{"head_dim": 64, "d_mlp": 1344, "norm_eps": 1e-06, "positions": "rope", "rope_fraction": 0.5, "init_std_down": 0.00219, "optimizer": "muon", "doc_mask": true}
Each number is 200 + 20 x the weight over its row's rms, rounded and kept within 0 to 999. Layers, rows and columns count from 0. The size before them is the row's rms in percent of the matrix's.

# layer 7 MLP gate, 1344x512, rms 0.0948, rows 0-108, columns 128-191
025,234,228,200,202,193,187,212,220,216,226,151,212,219,204,190,189,192,178,225,173,210,187,224,183,231,185,192,204,190,211,190,177,212,195,200,203,198,266,184,227,165,202,180,218,212,190,246,211,199,189,222,179,206,207,227,165,211,203,242,191,202,181,192,204
013,237,206,191,214,190,222,234,200,192,207,197,209,217,180,172,181,229,197,180,193,222,192,230,165,214,216,201,195,206,220,181,170,204,211,224,169,188,179,212,235,239,196,219,181,192,208,229,184,230,221,197,214,228,192,198,191,207,186,173,195,229,182,224,228
123,194,208,219,198,197,197,198,189,207,243,205,170,213,210,206,199,230,167,205,201,222,211,238,217,208,200,197,204,220,168,164,170,201,197,177,193,171,203,199,196,191,195,216,254,194,197,217,173,184,169,204,192,215,198,167,196,205,219,174,189,214,211,212,170
132,230,219,199,234,210,206,243,176,185,189,212,198,226,220,158,185,171,196,193,232,190,167,204,194,192,195,209,219,197,178,186,180,189,196,234,207,170,195,197,229,215,211,186,199,210,178,176,260,217,214,188,206,189,209,195,217,232,180,216,238,184,207,213,213
154,212,184,173,235,209,201,206,201,207,210,187,196,183,197,212,199,224,197,219,198,202,206,159,237,202,178,195,193,200,234,160,168,189,221,201,201,197,169,197,191,171,228,191,149,184,217,250,212,209,180,215,199,185,213,209,190,205,210,174,169,197,185,177,205
129,217,191,238,228,226,216,200,211,207,193,215,212,159,182,219,194,211,224,213,220,211,202,198,178,198,204,163,184,209,205,211,212,244,200,205,166,199,228,194,220,189,172,174,177,218,185,200,219,203,240,188,240,171,206,213,232,173,203,237,194,185,210,179,219
016,199,196,180,176,201,225,219,177,231,207,176,206,190,194,195,223,208,217,208,210,202,221,222,194,185,181,210,187,196,217,171,193,220,228,220,187,215,191,199,191,227,196,184,199,185,200,190,182,193,227,187,220,236,195,228,228,176,227,201,191,194,193,174,226
149,184,188,198,199,195,213,196,205,197,204,193,223,197,209,221,201,219,205,170,195,194,216,188,175,183,189,192,238,220,184,216,201,208,178,215,189,185,192,202,183,185,201,191,192,232,192,191,182,205,234,202,216,203,170,178,206,235,182,168,187,186,207,189,153
051,206,193,214,195,179,200,229,190,205,214,192,212,195,173,195,186,206,197,206,201,210,197,187,174,202,206,202,205,168,203,176,196,158,217,187,227,169,210,165,185,194,245,193,228,199,204,233,208,200,192,193,183,211,208,196,203,197,174,157,216,217,220,240,173
120,200,200,198,208,223,212,203,197,155,209,237,217,179,212,215,243,175,209,201,183,210,207,214,185,187,205,214,210,203,190,180,223,204,223,187,210,176,229,221,217,193,189,218,256,195,209,196,246,225,194,186,226,206,211,214,198,206,205,210,206,218,172,222,198
134,198,199,196,227,172,211,185,203,177,200,201,207,207,225,179,217,180,200,173,209,180,196,181,187,218,183,212,189,168,181,236,236,206,193,138,206,163,200,185,180,228,209,171,194,191,227,200,195,175,194,221,178,205,191,212,138,236,196,187,208,213,203,208,218
131,197,189,195,201,212,198,187,208,201,197,259,187,172,250,163,215,200,199,210,202,184,206,215,218,215,138,181,200,206,186,197,241,200,207,162,189,181,191,218,215,176,181,219,172,235,222,191,227,210,214,229,205,215,207,221,209,210,195,201,196,207,180,175,185
084,223,203,220,216,156,197,175,184,191,193,191,204,216,189,217,194,195,208,207,200,209,197,195,196,211,191,204,209,176,208,174,192,213,171,221,217,166,215,189,197,205,185,181,195,169,200,201,186,170,222,212,183,232,199,188,206,233,186,184,173,199,234,190,213
108,228,220,230,223,183,148,176,179,203,169,221,204,181,240,178,213,218,216,189,204,212,205,190,217,163,201,231,174,190,186,223,218,194,168,208,181,208,175,208,192,163,179,198,185,203,228,185,232,163,235,215,180,230,215,207,176,206,213,201,198,205,176,182,152
018,160,209,242,216,217,172,167,205,219,179,177,205,188,144,224,230,193,201,183,173,179,159,191,219,199,208,221,200,209,219,206,160,221,181,192,214,224,219,207,221,193,196,203,216,192,196,175,190,180,233,193,211,227,172,213,179,237,173,195,190,212,240,175,163
123,235,215,182,198,189,200,172,180,212,201,231,181,189,202,192,194,210,211,211,195,224,253,159,205,203,195,202,187,212,170,183,200,230,214,192,213,216,161,158,200,207,194,201,184,208,182,223,210,190,217,167,174,226,186,191,214,188,187,217,163,185,214,220,178
136,181,208,210,155,219,217,168,228,216,160,239,213,201,194,187,184,178,170,187,203,247,225,175,244,226,205,198,221,217,197,168,207,230,213,194,201,206,185,215,259,188,188,190,204,212,187,182,169,192,215,223,171,191,186,177,202,187,195,231,206,206,224,198,199
120,176,172,177,180,206,228,249,181,205,192,179,208,215,216,180,233,188,239,192,246,185,186,187,160,185,212,192,191,213,202,149,214,214,201,213,227,181,203,189,191,269,208,212,215,171,211,201,220,199,176,222,186,185,203,216,222,203,202,178,214,209,214,214,157
107,220,242,209,175,231,217,204,205,188,184,206,221,211,186,216,203,213,207,226,243,205,203,205,230,223,219,173,205,219,205,180,198,190,206,185,236,193,118,253,229,211,207,192,172,167,190,199,202,212,189,183,214,183,226,193,239,214,168,187,220,190,215,198,162
100,182,152,190,203,186,176,234,190,218,205,221,176,209,205,203,229,221,196,197,223,170,186,165,207,200,193,219,209,195,213,175,209,185,199,210,177,174,176,196,199,233,218,180,218,198,199,206,196,208,213,190,195,212,190,218,163,226,209,205,170,201,174,172,183
027,207,206,247,181,188,217,194,189,176,242,222,169,192,191,209,190,191,193,166,255,175,204,206,216,198,134,193,202,212,204,186,193,211,193,189,188,179,224,198,182,217,220,195,176,203,202,166,187,221,207,163,197,224,226,202,182,203,174,227,196,221,219,209,212
018,189,192,190,196,173,202,188,225,195,182,246,211,194,218,210,201,209,158,221,175,190,209,180,228,181,188,195,164,186,210,197,182,191,202,200,202,187,177,220,228,149,172,172,186,174,199,177,189,168,183,208,191,181,199,164,180,169,212,191,217,230,233,217,233
121,132,190,206,190,156,208,212,184,170,227,179,230,191,213,190,206,202,189,202,233,162,235,216,242,192,179,212,210,211,205,207,218,220,218,199,180,224,204,159,185,200,204,210,199,227,204,215,200,207,195,213,191,166,210,219,177,195,171,204,221,220,231,210,169
103,217,228,181,207,195,167,211,184,187,200,188,185,194,214,183,204,207,195,197,228,185,208,229,187,198,197,239,154,201,192,192,228,199,204,200,201,213,238,201,235,210,200,172,194,179,230,164,159,209,200,205,214,197,223,169,227,214,185,218,190,209,192,194,214
094,209,214,233,268,168,189,198,170,207,195,227,189,194,185,169,213,232,162,167,234,156,169,161,192,213,192,178,187,177,191,174,192,198,223,184,183,179,232,204,166,185,222,246,154,214,218,217,192,163,205,191,177,223,217,183,186,194,198,191,167,236,196,199,188
121,212,215,156,194,194,162,192,197,191,190,226,176,209,203,205,192,206,218,195,219,196,211,229,195,166,201,141,188,160,191,207,204,203,220,190,209,196,201,177,195,185,183,200,228,184,205,189,209,222,220,227,168,210,226,166,185,218,191,153,215,216,186,214,236
106,174,184,163,212,231,207,163,170,213,227,218,183,179,190,157,241,210,198,192,185,197,178,202,178,182,182,209,231,194,213,220,186,204,227,194,200,202,206,227,214,182,209,198,204,209,189,174,194,187,200,221,191,214,210,171,197,201,206,257,237,225,149,223,209
122,191,171,213,184,250,172,223,208,226,149,201,189,207,191,211,191,194,205,229,213,210,217,213,199,225,179,199,168,218,212,196,190,171,205,194,213,183,232,241,208,230,232,196,176,189,192,201,201,196,170,187,211,161,225,199,192,223,156,240,205,183,181,208,176
128,149,139,218,184,186,197,204,216,188,214,229,204,236,164,255,192,170,194,166,195,179,200,214,192,205,186,205,206,209,209,186,214,193,205,211,235,202,228,219,180,203,197,189,199,178,210,178,219,201,214,170,188,215,185,231,200,203,177,251,206,192,227,221,181
119,185,187,206,181,211,166,174,201,189,219,216,224,221,196,187,212,214,207,199,199,196,204,224,192,181,218,190,192,206,183,156,158,203,209,190,192,188,175,193,183,212,207,196,179,187,187,193,217,185,205,191,228,198,226,202,187,206,207,161,229,169,220,214,166
014,239,182,171,180,187,223,197,167,238,189,217,196,177,199,203,170,197,176,230,224,216,221,207,174,197,186,219,216,197,234,207,197,219,206,209,198,206,206,209,200,225,170,226,215,209,220,219,224,193,225,213,203,198,232,233,191,207,225,181,178,191,175,192,218
111,203,169,161,195,171,208,216,202,201,194,194,230,196,205,161,188,191,164,181,190,216,195,181,183,170,217,219,193,202,207,214,248,199,198,217,189,208,250,213,179,188,184,206,218,205,183,189,223,226,184,197,216,190,209,181,218,222,245,201,165,196,149,202,197
134,207,219,178,213,198,228,184,202,204,208,240,196,211,171,190,208,214,182,207,194,214,219,218,222,224,212,184,206,195,231,199,180,197,219,248,153,199,173,202,178,173,207,201,197,161,210,219,173,218,256,229,215,194,209,203,202,184,216,203,223,229,207,214,224
014,219,202,186,209,168,197,186,199,169,212,179,230,209,220,196,207,183,239,195,180,225,187,210,162,189,193,205,181,237,168,203,182,224,221,202,186,181,201,225,189,171,168,174,228,201,180,177,225,177,192,175,222,182,181,204,180,230,163,221,196,173,238,185,192
126,188,211,172,211,221,165,199,187,195,177,212,208,199,201,229,208,239,229,199,215,219,219,198,195,183,204,203,204,235,155,201,176,185,204,216,177,190,226,193,211,158,181,238,187,190,209,242,245,220,140,208,228,226,156,180,203,196,190,205,196,232,211,180,206
101,165,180,215,211,201,222,223,188,193,199,192,209,193,228,220,205,208,203,191,253,173,217,193,193,235,234,214,199,200,213,226,225,192,216,217,157,192,180,178,225,221,218,194,173,194,171,192,158,220,207,212,202,172,210,215,206,218,179,186,193,196,200,209,187
121,169,189,227,194,200,160,219,174,199,216,181,228,186,206,206,200,216,208,226,194,198,188,224,196,185,208,192,182,210,202,207,195,220,206,169,185,204,215,183,204,200,172,214,207,197,207,196,189,171,174,184,213,189,221,203,227,205,198,213,201,225,172,217,201
137,183,208,154,193,204,202,185,192,186,187,192,176,196,194,189,190,165,202,197,187,205,205,203,196,189,193,211,149,222,214,177,179,192,186,191,199,173,177,232,209,202,211,168,228,172,200,233,205,176,186,176,182,235,168,205,181,200,194,235,204,205,172,190,211
013,228,191,192,229,194,207,190,179,186,223,186,182,212,238,185,165,214,193,223,217,194,192,222,207,182,205,208,229,184,200,190,217,186,204,182,212,226,171,175,201,195,190,162,241,209,231,209,180,206,190,229,224,165,242,175,214,199,199,180,200,184,177,190,190
126,215,194,165,190,213,177,224,199,208,223,254,232,183,207,214,176,210,179,240,202,180,229,199,197,199,177,231,191,214,206,222,205,176,184,225,195,201,174,187,232,183,178,205,203,263,194,218,188,216,191,193,214,181,204,178,208,159,219,194,208,191,213,233,178
017,200,185,167,215,197,218,208,183,183,189,215,257,195,208,169,229,234,195,213,194,177,200,185,172,179,148,222,213,185,197,178,205,195,196,233,210,240,215,177,214,228,179,199,215,184,191,199,220,203,190,170,191,198,186,213,193,205,191,205,187,184,201,190,233
110,195,225,214,204,192,192,213,234,174,175,189,205,197,169,184,188,190,191,174,206,231,180,198,185,221,218,230,189,194,185,186,204,197,239,207,183,156,156,199,203,171,190,216,194,249,221,203,247,217,215,135,206,188,221,168,213,227,204,176,230,207,213,196,207
125,198,204,197,158,190,215,218,181,214,196,182,221,226,225,194,158,193,217,186,184,219,204,241,211,190,140,226,214,187,216,218,196,203,241,189,183,199,208,229,191,218,175,179,195,216,180,227,178,224,182,186,209,190,208,229,213,181,200,197,218,185,197,224,220
016,223,181,205,163,189,178,199,198,207,194,169,220,202,159,175,209,230,204,232,166,211,201,184,230,225,187,187,209,173,164,231,227,204,185,176,172,221,214,189,196,169,178,184,217,179,231,211,208,174,202,167,224,191,171,166,255,231,194,194,194,208,179,193,176
114,154,246,166,207,199,175,193,220,198,225,225,209,211,201,200,216,222,195,205,208,221,229,214,210,198,208,199,206,193,236,206,195,210,216,193,154,201,226,208,175,219,175,204,196,220,189,187,191,221,164,168,191,217,202,198,202,193,175,194,210,222,227,218,188
014,205,186,213,205,229,170,205,210,192,193,215,173,223,171,221,183,213,200,164,207,176,209,185,222,192,208,191,189,231,169,188,208,236,226,228,228,192,223,205,198,213,225,206,170,224,188,198,220,196,206,175,206,196,186,220,179,194,218,209,205,185,237,221,231
014,203,204,197,175,167,194,210,235,202,174,213,198,177,215,208,224,164,198,197,177,213,210,175,192,208,229,214,233,219,222,155,228,185,192,216,194,184,193,200,237,180,189,241,178,207,202,190,170,180,211,232,201,215,185,227,211,172,210,220,224,223,220,167,164
114,201,226,197,164,183,175,222,184,173,173,191,207,165,180,207,230,182,219,219,224,230,217,227,203,222,214,203,186,216,207,256,186,174,167,176,174,229,202,201,188,202,251,205,205,232,207,169,230,223,229,173,188,232,166,224,198,181,166,194,184,184,177,197,222
071,169,212,171,206,190,147,184,209,213,190,207,200,197,197,214,181,196,155,215,163,177,188,184,208,183,151,204,196,190,195,195,222,180,204,161,161,172,188,181,211,198,234,205,210,218,184,192,165,166,163,242,186,209,144,173,203,201,183,237,180,162,191,211,188
110,202,182,215,236,209,199,205,220,209,229,192,223,231,199,182,229,179,207,178,203,203,211,219,201,208,230,184,208,192,204,183,206,161,227,220,207,177,196,204,237,177,178,192,198,229,183,211,206,218,200,199,221,220,183,193,210,174,181,173,193,163,206,203,176
134,203,179,183,217,170,214,232,178,176,196,203,222,191,177,239,170,219,234,189,214,220,224,197,228,210,198,176,222,184,179,189,210,170,204,166,219,189,200,200,239,244,191,232,179,183,213,209,189,186,195,211,174,184,209,173,184,202,185,207,188,205,210,207,185
138,198,192,166,218,202,192,208,225,201,177,219,240,203,197,213,189,189,223,180,240,213,218,196,206,170,211,198,222,213,197,206,188,182,218,209,175,196,206,171,223,170,206,192,188,165,199,211,219,192,238,191,228,208,197,227,240,202,194,233,191,213,191,196,178
132,244,210,186,227,179,234,207,204,212,207,208,200,207,225,201,177,229,195,207,198,209,183,206,192,212,206,201,226,183,214,182,183,205,196,215,255,205,197,190,196,190,191,183,223,185,203,189,173,189,220,197,198,207,169,200,191,204,218,184,231,195,169,190,190
124,213,201,196,201,158,205,205,239,233,207,219,223,178,187,195,195,189,192,209,243,229,199,180,225,185,209,212,182,211,210,212,201,184,199,200,201,228,183,160,250,207,193,190,196,175,211,194,206,207,201,176,194,190,208,211,208,203,188,190,175,221,182,195,214
130,169,187,207,182,218,193,183,202,197,204,208,216,213,188,186,215,203,155,196,194,224,219,197,176,183,225,173,186,188,190,191,197,177,189,232,185,190,195,185,208,193,190,176,187,188,169,208,205,187,213,202,186,240,208,202,191,218,196,176,176,190,210,196,165
124,216,191,200,213,161,196,207,187,190,202,194,208,208,197,191,184,188,213,201,203,199,211,178,164,192,231,193,171,182,197,172,200,177,187,167,171,244,175,225,212,189,222,165,185,209,233,199,182,195,198,212,197,219,213,198,204,186,194,194,210,238,173,185,169
131,183,197,199,184,199,199,219,221,202,207,199,195,216,164,163,176,167,188,209,229,182,167,210,190,202,158,213,209,199,189,199,213,191,202,201,180,180,181,231,211,165,196,193,203,221,174,193,205,178,267,154,184,179,231,227,190,188,213,176,216,186,204,213,215
125,187,192,157,179,249,228,224,193,223,221,198,198,205,231,211,238,204,185,211,181,229,180,198,220,220,185,241,220,201,212,190,222,223,197,209,181,152,202,216,184,166,194,210,183,201,205,205,187,173,200,176,199,203,185,192,199,206,234,241,203,212,188,187,213
127,178,168,198,235,180,215,228,206,208,171,219,190,182,178,191,199,199,214,212,216,227,209,200,208,178,183,236,198,172,190,211,219,176,224,183,195,212,214,225,210,183,174,195,201,181,179,231,187,214,211,234,209,186,227,200,210,175,180,214,192,185,202,161,171
124,200,223,190,163,196,166,208,217,201,251,211,177,186,247,180,226,220,182,217,204,129,195,190,208,168,164,194,170,222,213,179,187,146,178,187,176,183,230,203,216,196,205,202,189,233,179,209,198,209,192,219,230,178,198,203,198,203,226,178,178,195,184,202,191
019,234,217,214,188,223,176,194,193,189,195,188,183,211,185,237,208,208,227,191,207,171,231,171,214,166,233,195,190,202,214,216,229,205,198,147,198,166,173,193,184,182,212,229,205,180,182,187,180,197,210,175,208,199,179,215,198,200,165,227,240,177,193,191,194
018,217,218,228,210,230,214,220,164,209,186,173,238,162,206,227,185,187,160,191,244,196,181,221,207,214,197,185,209,204,198,218,227,216,207,189,178,215,202,210,202,227,186,223,176,180,226,163,240,189,196,226,163,245,215,218,212,189,173,180,209,208,201,203,184
133,204,211,216,210,224,168,190,212,204,165,208,182,185,179,240,250,192,216,194,158,221,219,203,191,183,237,221,179,221,210,204,172,211,230,156,202,216,195,211,200,198,205,167,246,205,202,238,197,180,225,202,223,191,190,205,207,180,166,212,193,237,197,185,158
017,183,224,199,186,203,191,187,210,217,203,170,145,226,184,194,169,224,228,164,203,215,217,208,192,206,239,212,185,178,191,206,212,208,203,185,203,190,199,181,222,175,179,229,194,235,212,223,187,150,197,190,224,211,225,176,210,175,185,175,190,229,205,212,191
014,210,190,174,191,236,164,226,161,198,208,178,214,214,194,237,209,175,219,168,180,178,171,207,203,219,167,179,187,234,203,181,232,206,178,198,190,202,219,195,208,186,206,204,177,183,188,196,195,231,218,192,199,222,195,197,204,212,178,192,206,222,176,212,223
021,218,213,194,219,198,199,191,249,185,175,215,193,214,181,224,210,211,179,208,201,186,201,170,201,204,160,208,220,217,216,215,184,191,164,238,219,193,223,230,224,188,217,184,216,168,216,174,200,172,203,200,202,178,227,204,213,192,220,215,209,171,198,202,216
133,178,177,193,212,200,197,179,187,226,184,187,244,221,213,182,206,194,195,193,173,153,217,227,207,200,245,210,188,192,187,204,213,195,219,194,202,175,220,181,192,193,196,184,179,215,179,194,208,206,241,207,173,218,219,204,216,201,180,188,184,186,217,191,170
014,212,174,231,205,226,214,198,175,179,202,223,200,162,224,191,205,181,208,219,151,199,226,203,227,181,177,229,213,184,221,234,223,225,232,242,238,198,189,214,218,213,235,204,204,157,182,183,207,168,219,226,199,215,187,230,210,201,187,219,201,217,203,234,234
017,177,208,175,221,196,227,196,211,194,219,208,195,212,221,196,167,190,221,191,214,241,175,177,183,176,216,180,219,148,213,187,219,227,219,218,194,207,203,190,220,147,187,174,209,183,203,186,229,227,187,171,243,193,209,191,180,190,182,198,194,250,238,206,177
130,186,225,198,182,166,188,195,172,188,238,216,195,191,171,191,193,175,201,150,204,191,210,168,213,201,196,220,210,188,240,202,200,192,185,236,223,222,224,222,178,205,210,225,157,184,207,206,211,194,210,198,205,164,228,197,209,173,180,187,191,183,197,203,173
021,197,231,203,155,195,197,211,204,199,189,212,221,221,184,190,212,179,219,188,190,221,229,201,214,206,215,201,197,232,155,169,202,205,208,163,193,238,222,192,215,210,210,250,206,185,219,190,198,202,187,223,174,195,193,208,213,192,177,184,185,187,202,188,223
015,209,206,218,222,196,242,178,190,174,168,192,213,230,234,221,196,192,227,229,223,199,188,172,227,175,164,240,209,178,239,173,214,212,226,212,154,226,193,238,212,202,239,191,211,200,214,200,220,202,218,222,215,204,184,214,223,208,197,207,189,212,176,215,199
017,166,225,194,216,207,171,183,188,225,206,226,207,215,222,229,214,184,166,215,204,185,182,219,188,188,219,168,229,182,180,177,185,184,206,192,210,225,215,175,179,194,178,188,238,219,227,173,194,217,207,196,204,176,228,166,167,185,210,183,176,172,202,217,198
131,223,197,214,211,178,214,189,202,163,193,183,168,209,224,201,217,232,202,202,204,200,167,211,198,205,181,208,181,186,214,153,223,174,213,196,181,217,227,178,219,205,203,190,166,173,199,225,178,183,205,165,196,201,198,195,183,162,163,195,206,212,180,181,220
138,215,190,181,185,228,210,199,166,167,207,197,215,207,211,217,184,239,175,257,202,214,211,176,210,177,190,181,226,203,187,204,220,209,181,190,202,167,199,209,194,185,178,224,215,177,188,165,194,205,211,183,202,205,193,243,208,216,210,171,220,160,212,223,193
124,199,225,201,180,196,238,181,195,195,202,191,214,238,200,226,224,184,191,171,195,194,209,200,190,223,199,195,243,218,195,216,213,195,187,181,218,179,182,202,203,226,202,206,186,182,186,223,223,223,188,209,173,178,228,184,216,201,202,189,195,187,204,238,184
016,228,210,154,227,187,216,224,223,221,220,164,226,219,192,178,166,223,206,229,169,208,206,234,235,213,204,182,210,207,209,184,207,219,186,166,225,181,186,209,221,184,184,195,182,211,197,194,196,183,199,186,214,175,185,196,207,203,155,194,221,201,234,205,216
113,215,167,214,206,200,191,208,209,193,221,222,194,199,186,187,186,191,209,211,196,221,191,178,226,203,209,177,203,190,188,232,200,210,224,203,205,164,190,193,206,171,234,181,179,229,196,234,208,196,186,235,184,175,226,201,175,215,190,187,203,177,199,199,231
082,237,245,141,217,189,226,173,182,220,214,196,202,223,201,204,203,202,182,161,223,214,207,220,225,197,180,190,209,203,199,160,204,204,194,182,239,208,223,225,188,214,228,204,210,195,186,227,216,201,235,203,219,233,213,184,214,183,224,224,127,220,207,209,181
115,192,197,209,194,163,237,182,200,200,235,167,182,189,206,186,202,192,162,198,174,225,199,198,203,239,192,214,177,172,195,204,190,215,209,176,173,172,205,219,210,204,167,195,216,168,204,193,175,230,184,224,199,188,202,182,181,199,186,214,199,209,194,215,206
126,195,186,191,199,214,194,184,205,169,188,197,220,198,180,189,194,197,207,183,199,185,178,218,190,156,176,226,182,200,216,216,173,193,202,213,261,211,234,244,177,211,158,186,188,210,209,224,190,181,214,187,196,184,216,192,228,221,186,188,185,216,213,156,216
014,220,222,223,169,219,205,232,200,232,164,206,212,203,229,218,175,231,201,199,181,209,221,232,189,203,170,219,170,184,227,179,174,226,202,178,163,177,216,169,212,213,190,183,191,200,240,211,179,184,200,200,179,193,182,181,197,168,185,169,201,177,221,236,225
127,178,190,180,255,158,174,192,172,173,204,165,213,216,222,190,183,181,186,167,192,201,219,232,219,181,206,180,187,218,213,212,230,179,189,250,215,202,222,142,206,245,194,220,206,222,208,170,204,201,163,206,207,211,201,197,194,167,185,204,204,221,178,225,183
120,217,203,206,207,203,157,202,179,184,214,226,194,190,196,198,215,250,248,190,182,194,199,199,204,210,210,198,239,214,186,221,205,207,238,209,198,241,187,205,228,194,227,184,217,214,234,214,196,195,231,195,177,187,176,192,171,206,220,200,251,232,235,236,246
018,184,232,209,204,229,182,208,229,212,222,190,180,237,211,206,217,225,162,211,189,190,178,207,191,223,173,215,182,229,225,230,185,222,189,185,213,212,219,226,175,248,168,187,171,210,186,196,169,183,215,182,223,159,206,211,186,187,190,223,193,183,172,198,238
114,217,216,193,226,194,196,232,227,205,183,210,191,221,243,203,209,198,195,215,209,219,213,227,190,165,211,226,176,205,217,185,215,175,197,197,151,222,190,199,186,245,184,191,185,214,192,207,199,163,208,207,188,215,189,179,211,221,182,200,220,207,145,229,215
056,195,211,156,209,212,162,210,195,185,168,168,219,233,199,212,217,189,181,223,181,210,165,186,207,183,235,200,215,207,206,198,209,202,189,207,209,194,203,212,239,217,200,149,188,165,197,194,248,204,204,210,177,196,241,180,190,219,159,184,231,186,201,207,203
089,206,193,206,213,212,213,183,163,216,204,173,211,202,231,204,186,200,200,187,237,196,222,222,219,209,240,196,215,229,206,219,209,235,221,191,188,217,204,212,175,205,170,213,220,194,216,201,202,202,185,220,202,204,232,191,184,231,229,220,176,204,211,190,208
126,210,229,195,185,159,197,177,164,186,188,184,199,201,182,205,232,182,214,189,205,192,166,167,193,169,204,213,228,181,209,187,166,218,216,155,201,174,190,227,246,191,194,221,169,218,197,183,228,196,225,207,201,201,198,192,199,198,207,174,205,182,221,202,169
013,164,171,223,224,195,194,220,230,220,183,204,212,204,232,227,185,203,221,172,222,197,216,234,224,191,208,213,181,204,189,195,219,199,199,219,200,218,205,185,185,198,209,197,185,186,195,183,199,193,209,184,184,186,197,210,214,232,212,231,176,185,201,176,203
122,179,185,192,213,196,189,208,200,200,212,234,194,174,176,224,209,208,216,171,201,195,227,204,204,191,182,197,218,181,203,146,183,210,186,197,227,208,216,210,177,204,214,241,186,231,182,172,174,189,207,210,193,200,242,207,213,194,209,215,219,169,156,186,201
012,235,183,173,200,190,209,180,226,217,201,199,226,231,194,176,234,216,185,188,165,216,229,195,179,218,176,176,190,201,213,196,197,177,194,177,196,232,165,192,226,209,182,173,207,175,169,191,227,213,232,192,192,209,212,176,173,209,231,187,169,212,227,197,168
139,195,180,185,195,204,205,222,230,175,208,207,191,158,197,219,228,212,199,216,230,209,204,208,217,176,181,177,192,205,186,183,245,217,200,214,183,208,218,164,207,195,183,240,224,216,156,211,211,223,180,161,183,210,157,202,226,198,198,216,217,194,199,175,176
035,205,183,239,219,201,214,190,194,192,184,193,176,193,192,195,175,166,184,208,185,215,203,201,197,210,204,191,171,178,245,184,211,215,206,218,186,194,196,239,201,176,207,185,183,206,200,194,205,201,169,226,199,224,202,165,170,199,207,189,204,178,203,217,206
129,161,197,179,194,225,167,219,192,210,204,219,209,236,216,195,212,209,199,194,177,180,205,218,207,169,215,204,188,193,192,136,181,229,204,197,213,224,201,169,185,202,168,241,174,201,201,182,196,216,161,205,209,219,197,166,218,213,221,238,187,190,193,184,192
080,211,218,194,238,223,205,192,215,195,188,184,213,176,204,169,176,217,210,182,200,215,192,234,210,238,197,169,207,173,181,212,199,165,202,234,220,183,185,214,197,193,205,193,204,188,209,224,234,181,164,200,209,221,184,207,189,183,194,202,211,212,188,189,165
014,172,197,208,202,199,204,220,189,231,182,208,170,215,199,242,223,228,161,199,209,202,213,214,217,213,233,204,219,232,196,215,223,216,194,205,228,183,214,173,215,209,225,223,195,205,167,205,164,181,219,213,183,180,176,177,166,181,219,165,218,206,231,182,230
132,158,201,219,209,223,193,217,218,224,225,146,199,203,183,199,185,200,183,210,200,209,179,210,241,242,204,195,181,210,190,175,196,175,186,173,228,214,194,208,167,196,223,209,180,180,214,225,200,203,226,257,186,224,138,193,184,200,195,212,215,218,195,203,172
123,237,209,202,200,178,178,176,182,192,199,223,163,203,218,175,187,162,183,221,240,241,193,195,207,242,173,178,160,188,182,184,202,166,204,188,168,186,193,207,223,180,185,187,187,210,168,198,223,224,257,216,188,215,203,220,167,201,193,246,186,204,192,199,183
023,213,151,256,214,174,177,209,171,192,212,201,172,203,238,190,197,181,198,247,170,192,220,227,210,166,198,219,175,202,183,221,163,222,160,215,185,184,184,179,211,228,165,162,204,217,230,184,188,176,199,193,223,215,193,170,194,173,206,238,185,160,212,197,174
129,173,163,184,211,206,198,182,225,191,236,206,233,172,208,213,176,188,201,198,194,195,220,175,162,203,212,217,207,189,190,231,199,228,229,180,171,180,166,228,212,179,171,226,219,225,202,157,221,221,215,181,161,216,252,166,240,203,182,199,220,232,177,208,201
017,235,230,212,184,230,214,197,214,210,215,151,203,167,219,220,159,218,212,190,193,179,223,194,209,212,229,168,224,180,165,208,167,211,222,199,182,208,160,203,220,193,188,211,211,206,245,203,184,210,189,234,212,194,212,203,155,202,184,189,212,198,189,173,192
014,226,223,229,172,225,193,185,195,220,171,232,207,173,226,179,202,227,191,216,189,161,172,194,220,208,188,175,224,160,207,193,199,186,197,192,215,215,218,205,212,176,171,211,200,190,185,180,187,217,183,182,192,204,231,174,206,195,190,198,217,212,224,217,208
136,173,212,207,153,202,164,177,215,186,218,195,206,215,203,180,175,208,229,197,202,172,205,217,218,220,197,216,211,179,187,218,224,207,226,195,220,198,209,197,190,194,161,166,207,211,200,216,193,193,196,190,195,201,206,220,202,220,229,169,185,201,197,235,196
018,224,190,181,189,183,195,214,201,196,229,187,203,210,186,160,209,190,179,222,217,193,206,209,205,195,200,213,239,193,172,222,217,220,178,193,201,211,198,184,153,180,173,230,165,164,205,179,182,206,207,211,225,230,178,176,180,182,176,246,151,201,181,215,169
014,200,188,215,205,178,170,179,224,171,180,175,189,198,188,183,229,218,164,187,201,192,189,176,179,184,217,227,223,192,189,183,226,179,212,224,196,170,181,171,171,223,172,233,176,180,230,175,233,183,219,200,224,220,178,201,182,223,205,184,217,167,172,186,222
137,195,192,205,200,167,184,197,178,191,232,238,199,182,231,220,221,220,181,246,195,201,174,189,208,174,226,223,171,184,194,208,250,211,196,192,185,199,231,218,202,167,192,178,210,175,219,196,196,186,198,181,222,159,193,192,218,192,195,200,243,210,199,204,221
110,191,171,167,184,183,187,211,181,168,229,205,173,171,226,181,201,194,199,211,246,145,188,243,232,203,187,214,167,212,179,213,205,223,207,197,216,210,190,217,210,213,196,211,182,190,219,211,191,209,197,205,216,220,229,211,225,167,184,174,201,199,210,168,208
128,174,193,232,194,219,233,204,232,210,199,145,194,210,196,193,190,198,196,193,168,185,177,185,213,200,218,186,194,180,218,193,217,174,196,209,213,192,152,177,202,201,245,238,211,204,180,212,218,210,196,190,219,190,196,214,206,204,223,160,172,150,179,236,205